{"n_layer": 16, "d_model": 128, "head_dim": 64, "norm_place": "pre", "positions": "rope", "qk_norm": true, "attn_scale": 0.125, "bias": "none", "init": "orth", "init_std_o": 0.0594, "lr_mult_up": 0.772, "grad_clip": 2.0, "decay_shape": "linear", "steps": 4390, "dataset": "wikipedia_en"}
Each number is 200 + 20 x the weight over the matrix's rms, rounded and kept within 0 to 999. Layers, rows and columns count from 0.

# q: layer 10 attention query, 128x128, rms 0.105, rows 17-25,81-88, columns 0-127
# k: layer 10 attention key, 64x128, rms 0.0951, rows 17-24, columns 0-127
q17,183,173,227,186,190,176,189,181,188,225,194,192,208,211,220,221,198,205,208,188,199,179,199,231,201,209,163,190,191,192,222,195,237,203,233,239,214,212,173,210,229,205,233,203,215,190,194,185,199,201,189,190,248,230,182,227,205,223,199,216,194,206,177,197,162,235,202,190,174,206,211,205,177,170,218,194,218,223,166,198,217,192,188,180,209,203,193,163,186,216,217,214,223,205,227,202,221,210,207,157,163,217,212,211,185,190,185,210,219,167,197,222,185,187,184,214,212,211,201,214,220,212,186,196,159,246,198,202
q81,189,204,243,198,209,164,192,208,209,176,197,193,222,186,190,221,208,214,201,203,216,167,198,207,225,215,216,198,235,231,197,234,203,203,194,200,208,164,193,181,213,208,165,181,213,222,204,225,219,221,173,244,204,180,175,194,199,230,240,192,209,203,206,193,213,177,189,188,197,174,177,183,173,166,211,228,214,163,198,201,240,202,181,208,195,210,197,212,191,183,183,199,232,198,237,181,211,177,183,198,210,206,212,190,202,222,180,206,213,199,178,172,220,243,237,195,211,187,183,199,197,191,214,172,210,192,227,205
k17,188,196,177,202,199,174,182,170,244,204,168,203,199,191,229,184,201,222,208,219,241,207,178,191,183,188,210,214,212,181,223,175,156,179,171,207,186,182,220,188,225,180,143,199,207,216,180,191,216,189,196,197,185,207,207,139,215,179,197,201,187,186,156,224,225,178,194,192,197,212,185,209,193,220,212,199,198,205,206,219,190,209,223,233,211,223,208,185,196,211,204,202,207,209,197,223,192,186,178,210,178,177,191,155,203,185,181,187,200,219,220,163,212,175,227,207,211,195,193,203,169,216,224,163,189,195,206,213
q18,166,212,221,187,199,193,186,182,211,186,177,199,194,212,193,201,177,225,190,232,226,206,219,216,202,217,185,167,200,210,215,183,170,178,204,201,226,205,190,203,184,209,195,207,216,187,212,180,187,184,207,200,221,203,223,229,207,201,208,209,178,176,202,181,172,175,207,206,216,201,179,213,202,208,221,212,194,195,202,218,230,209,210,212,188,222,213,173,191,208,199,202,207,189,219,223,213,165,216,206,228,210,208,169,184,207,199,209,195,202,197,186,200,208,183,192,216,175,198,195,218,194,201,204,201,198,214,223
q82,176,183,171,216,213,195,210,175,210,219,188,196,207,203,209,196,183,238,196,187,200,187,172,221,196,203,169,208,207,207,205,238,218,199,211,200,224,196,230,185,208,220,196,202,213,221,193,209,200,197,191,212,217,209,166,193,202,211,179,174,187,190,203,215,204,180,205,216,187,188,193,157,181,176,218,194,212,215,198,200,201,204,178,187,205,192,223,166,210,201,192,207,207,211,214,185,224,183,188,215,200,207,221,164,211,181,190,210,194,191,223,205,196,214,173,188,200,225,189,199,193,160,200,212,217,183,214,171
k18,160,169,214,195,245,172,196,169,178,222,167,192,254,188,234,174,149,242,195,174,235,205,172,250,218,210,185,230,222,178,220,236,223,196,184,224,195,184,190,170,197,210,219,177,228,194,165,233,186,193,211,225,208,212,185,242,211,206,209,189,151,170,171,195,210,140,207,192,219,174,192,173,196,167,177,174,190,195,172,217,189,185,181,162,199,226,208,166,221,196,212,252,178,236,213,186,194,199,177,203,212,219,206,162,191,244,181,225,205,193,239,205,193,195,189,230,227,215,202,217,185,202,195,185,187,205,198,235
q19,213,218,219,167,170,203,187,202,234,158,191,194,210,211,208,173,227,231,201,222,209,192,227,180,210,219,224,167,147,204,184,185,179,211,183,198,207,178,225,200,172,211,205,199,190,202,238,174,196,196,200,192,195,186,209,175,204,186,214,213,206,201,199,190,210,173,197,206,171,221,203,168,219,228,199,193,216,201,192,187,220,204,207,206,222,186,188,202,192,228,197,195,223,197,207,219,215,208,194,216,197,196,199,204,210,205,205,209,196,217,218,189,180,214,219,185,188,172,212,192,208,236,199,216,207,197,212,204
q83,210,207,205,180,198,194,201,252,214,215,206,182,173,197,209,216,213,199,190,224,199,202,193,182,196,200,203,239,171,206,183,204,209,201,190,215,192,225,218,210,189,190,184,210,197,224,213,207,200,237,181,193,219,199,184,199,195,175,204,211,234,204,189,171,210,217,195,201,155,213,212,201,193,190,189,194,209,196,202,188,196,218,211,188,202,169,207,202,175,200,204,211,194,201,201,198,209,172,180,187,223,193,212,212,222,174,174,182,190,208,179,203,199,183,208,187,197,220,192,177,171,218,196,217,204,211,184,210
k19,212,216,170,229,178,184,197,232,190,183,179,206,201,196,206,204,208,196,181,194,181,231,198,214,234,226,198,182,206,187,150,207,206,194,221,205,168,177,190,175,194,184,189,216,208,205,240,217,183,195,170,199,179,227,210,174,192,178,209,212,230,192,221,200,239,208,231,209,191,220,213,168,223,198,203,191,225,175,219,201,183,192,197,175,189,161,177,217,194,233,180,199,179,201,189,176,222,208,212,201,180,211,184,222,209,204,198,164,214,153,211,195,219,203,184,189,160,180,181,193,211,203,212,209,193,221,191,188
q20,215,229,165,209,203,203,201,204,202,233,203,202,181,205,205,213,230,185,192,212,193,202,207,175,196,203,204,196,176,164,185,215,177,179,215,192,174,182,209,168,216,209,211,213,189,198,188,199,221,220,203,196,215,219,216,202,172,194,222,220,190,220,191,192,222,227,219,185,168,220,188,220,216,196,214,215,189,194,190,173,187,181,224,202,233,187,195,190,237,193,196,223,223,198,194,169,168,174,185,260,171,214,194,196,200,213,178,203,212,205,197,195,220,181,197,192,196,181,170,238,206,199,230,205,199,186,231,212
q84,215,188,201,220,194,244,234,158,226,208,221,200,210,182,179,195,201,190,201,185,220,235,202,189,196,191,199,202,204,198,209,197,204,202,175,213,201,255,184,226,202,159,239,191,218,221,176,180,243,203,221,223,207,206,189,180,194,193,230,212,188,204,190,197,207,221,202,187,213,169,174,230,201,196,181,172,224,192,166,204,177,149,218,222,230,223,195,197,173,194,191,159,172,195,202,222,196,207,227,190,152,168,189,214,188,167,229,187,213,191,221,191,202,196,167,186,181,188,217,170,166,218,160,230,202,196,187,197
k20,215,180,202,208,162,236,202,196,213,225,230,182,234,217,199,199,212,169,191,234,184,238,208,185,205,228,199,187,197,203,190,174,206,189,231,228,169,178,226,210,187,183,217,206,207,186,185,167,178,198,227,233,215,191,211,222,193,157,187,159,212,214,216,207,207,197,214,183,178,223,204,210,185,189,190,195,199,219,202,209,192,196,190,200,202,162,185,202,185,218,167,225,192,183,234,189,191,191,236,181,213,217,211,189,202,179,205,198,194,208,197,198,196,175,187,203,185,200,242,162,177,197,197,190,238,185,187,212
q21,221,190,205,177,235,190,180,231,224,194,231,199,191,203,177,216,200,192,211,188,204,233,215,183,179,202,193,169,175,219,203,174,193,166,197,216,211,188,224,199,226,199,211,215,201,184,179,184,217,176,223,212,202,203,216,215,224,162,205,195,194,182,203,176,193,208,201,209,204,179,168,229,203,209,192,199,194,217,186,204,178,223,199,223,195,210,186,189,180,217,227,229,196,192,196,224,179,195,199,185,169,188,193,204,235,208,201,198,229,201,183,227,201,197,182,173,192,180,228,186,206,215,217,224,193,191,204,221
q85,195,209,208,192,196,214,190,198,194,189,215,173,191,175,189,211,187,221,211,210,201,181,194,212,192,152,205,213,203,160,172,227,176,219,190,228,197,196,190,219,198,198,197,195,227,184,185,168,188,181,196,187,178,191,216,206,192,200,221,159,195,189,199,204,214,182,199,195,217,210,190,206,223,178,209,180,195,206,179,190,211,185,199,172,205,210,192,183,194,191,222,191,177,198,195,211,232,205,214,204,213,199,161,171,212,199,188,178,191,187,214,204,186,189,198,215,196,216,218,188,184,195,196,182,187,169,200,203
k21,205,189,151,197,192,205,212,193,214,222,208,210,231,204,204,189,201,185,185,179,213,210,181,179,174,229,199,228,192,166,173,189,205,214,167,219,196,203,185,202,214,163,173,207,181,212,173,216,229,190,198,190,216,187,204,203,237,154,219,209,164,188,194,191,183,193,238,230,226,165,225,197,235,196,216,198,230,211,185,182,176,186,200,199,175,209,173,199,183,166,192,220,179,194,160,215,202,186,213,168,195,159,187,207,190,193,220,237,236,234,200,198,189,194,168,195,173,187,199,178,214,202,198,212,206,176,207,221
q22,210,218,229,227,192,224,177,212,209,212,230,198,223,203,167,194,160,189,219,198,193,204,206,223,205,167,212,198,180,201,184,176,192,218,214,183,206,209,222,196,216,184,207,212,213,192,215,199,200,198,204,214,198,203,199,215,206,170,202,208,199,209,190,167,208,186,197,220,180,212,204,203,232,177,224,223,219,195,188,206,163,181,200,219,206,175,215,219,189,188,218,197,169,190,218,198,198,190,224,206,202,187,201,201,239,179,204,193,178,205,196,230,196,165,185,206,195,197,192,198,212,195,210,217,236,211,196,204
q86,196,221,231,217,204,183,208,224,213,158,234,200,203,211,186,220,212,233,186,201,180,204,211,161,229,198,208,192,190,205,194,182,193,186,200,187,194,209,221,202,207,219,190,211,172,206,217,216,185,198,194,203,219,208,177,191,189,182,199,219,215,214,200,186,233,238,194,211,192,222,203,209,198,226,188,211,219,209,192,191,182,212,187,186,235,182,184,192,165,212,188,207,215,202,165,232,221,202,185,188,154,184,207,231,190,219,190,180,169,185,226,188,211,169,205,210,218,188,199,181,179,192,219,209,194,189,182,165
k22,205,202,204,218,167,211,187,235,181,164,199,212,178,212,185,191,181,183,163,208,167,209,214,171,220,203,206,207,188,195,206,193,214,191,195,198,206,206,191,204,196,194,158,194,207,222,214,233,177,175,211,260,186,219,187,195,241,206,192,192,201,223,179,240,204,221,211,157,193,222,193,203,215,208,225,186,218,203,204,178,159,178,236,194,185,171,201,204,226,225,192,192,162,193,207,192,184,204,216,189,213,198,191,221,200,240,202,175,224,202,220,228,208,193,210,206,175,183,162,190,154,178,201,204,183,199,193,196
q23,167,173,200,186,181,184,192,179,208,211,185,160,208,229,196,193,183,184,194,198,194,217,213,199,186,180,205,163,203,188,205,187,178,206,196,175,210,215,185,210,187,213,215,186,181,219,186,180,201,203,213,172,209,186,221,205,162,210,203,182,190,196,212,218,195,185,197,189,203,216,192,174,209,210,221,182,193,193,204,211,205,218,186,185,172,212,196,195,191,198,198,196,221,202,202,201,219,178,219,195,205,236,197,161,174,203,211,210,217,208,198,162,205,205,211,199,215,184,195,201,237,167,196,196,220,181,227,211
q87,192,200,188,208,196,216,206,191,205,200,177,212,182,224,196,178,203,236,212,179,209,184,160,203,188,194,207,187,215,176,220,222,199,148,197,185,190,197,194,171,245,192,190,212,186,190,199,214,214,202,219,208,199,239,214,237,235,211,189,182,189,179,176,228,199,177,233,202,216,193,180,207,148,180,187,223,175,209,203,216,208,187,207,213,210,204,211,186,203,194,215,193,208,199,186,200,193,205,181,215,183,197,200,173,181,213,199,213,229,187,198,186,196,187,189,179,200,239,185,190,181,205,203,224,219,210,196,184
k23,150,199,223,178,204,191,181,181,182,218,207,195,194,205,208,222,210,214,174,181,189,227,204,229,197,181,211,195,223,235,214,211,193,182,235,205,235,205,168,152,165,227,235,198,171,198,181,204,165,215,223,207,210,227,184,218,198,195,234,201,176,179,191,203,213,179,221,196,205,165,193,156,163,193,161,215,161,194,197,207,241,175,194,205,210,221,218,187,219,197,219,182,206,199,222,216,217,208,184,181,188,202,211,180,182,212,211,235,207,213,236,212,210,198,201,204,215,223,195,178,213,181,199,204,199,239,214,208
q24,190,219,195,231,201,191,227,176,210,220,177,200,199,202,224,181,228,208,174,232,225,193,196,209,219,207,182,202,235,211,210,229,207,202,198,177,211,190,224,213,182,186,211,156,229,220,190,192,151,196,204,229,210,200,197,201,180,213,206,224,173,186,210,200,194,210,183,219,229,199,225,222,203,195,215,227,179,194,212,200,234,206,184,203,182,215,204,185,219,197,198,170,223,198,188,198,192,213,198,212,173,192,199,186,182,227,179,187,199,199,216,211,194,207,208,196,198,199,180,182,202,190,183,174,187,186,201,196
q88,182,173,190,183,232,202,193,166,192,221,194,216,217,181,223,190,201,204,202,195,221,173,215,223,211,214,230,202,192,220,189,210,199,194,185,176,229,215,217,207,202,226,203,173,218,202,167,200,170,195,189,201,215,180,186,186,221,213,183,172,206,173,205,220,167,191,192,188,203,196,219,209,184,202,221,198,205,201,189,203,215,178,180,189,189,199,212,203,184,185,212,211,202,209,214,216,233,202,201,184,211,184,214,192,206,186,197,224,220,191,187,173,196,182,175,197,211,199,203,212,217,211,184,210,212,198,187,202
k24,165,214,201,202,219,155,201,181,213,196,221,211,197,199,181,192,173,189,187,192,203,184,193,214,202,183,213,213,224,198,197,221,180,212,215,224,201,180,211,186,178,246,201,181,188,197,172,199,206,208,206,188,190,199,182,225,185,198,175,186,209,184,181,196,207,177,210,247,190,215,190,210,242,157,210,173,202,180,186,217,201,175,212,202,230,227,206,177,192,200,211,220,244,232,220,193,188,209,209,215,209,222,168,167,169,173,190,226,190,181,212,196,216,218,214,211,227,183,198,211,168,211,202,194,172,203,234,230
q25,223,144,228,184,202,226,184,175,170,222,224,194,193,183,183,201,186,208,193,179,187,204,177,234,219,209,202,200,169,204,195,171,204,207,221,220,192,216,189,195,231,208,206,197,240,180,171,171,198,185,206,197,217,170,200,221,239,180,242,203,177,190,190,225,187,196,181,230,195,176,184,217,219,151,240,176,199,209,205,184,199,250,189,212,188,208,219,165,218,222,191,203,211,180,197,223,199,219,181,201,182,199,194,200,199,205,176,186,220,188,221,197,187,181,195,178,181,227,205,175,195,203,207,190,165,203,205,191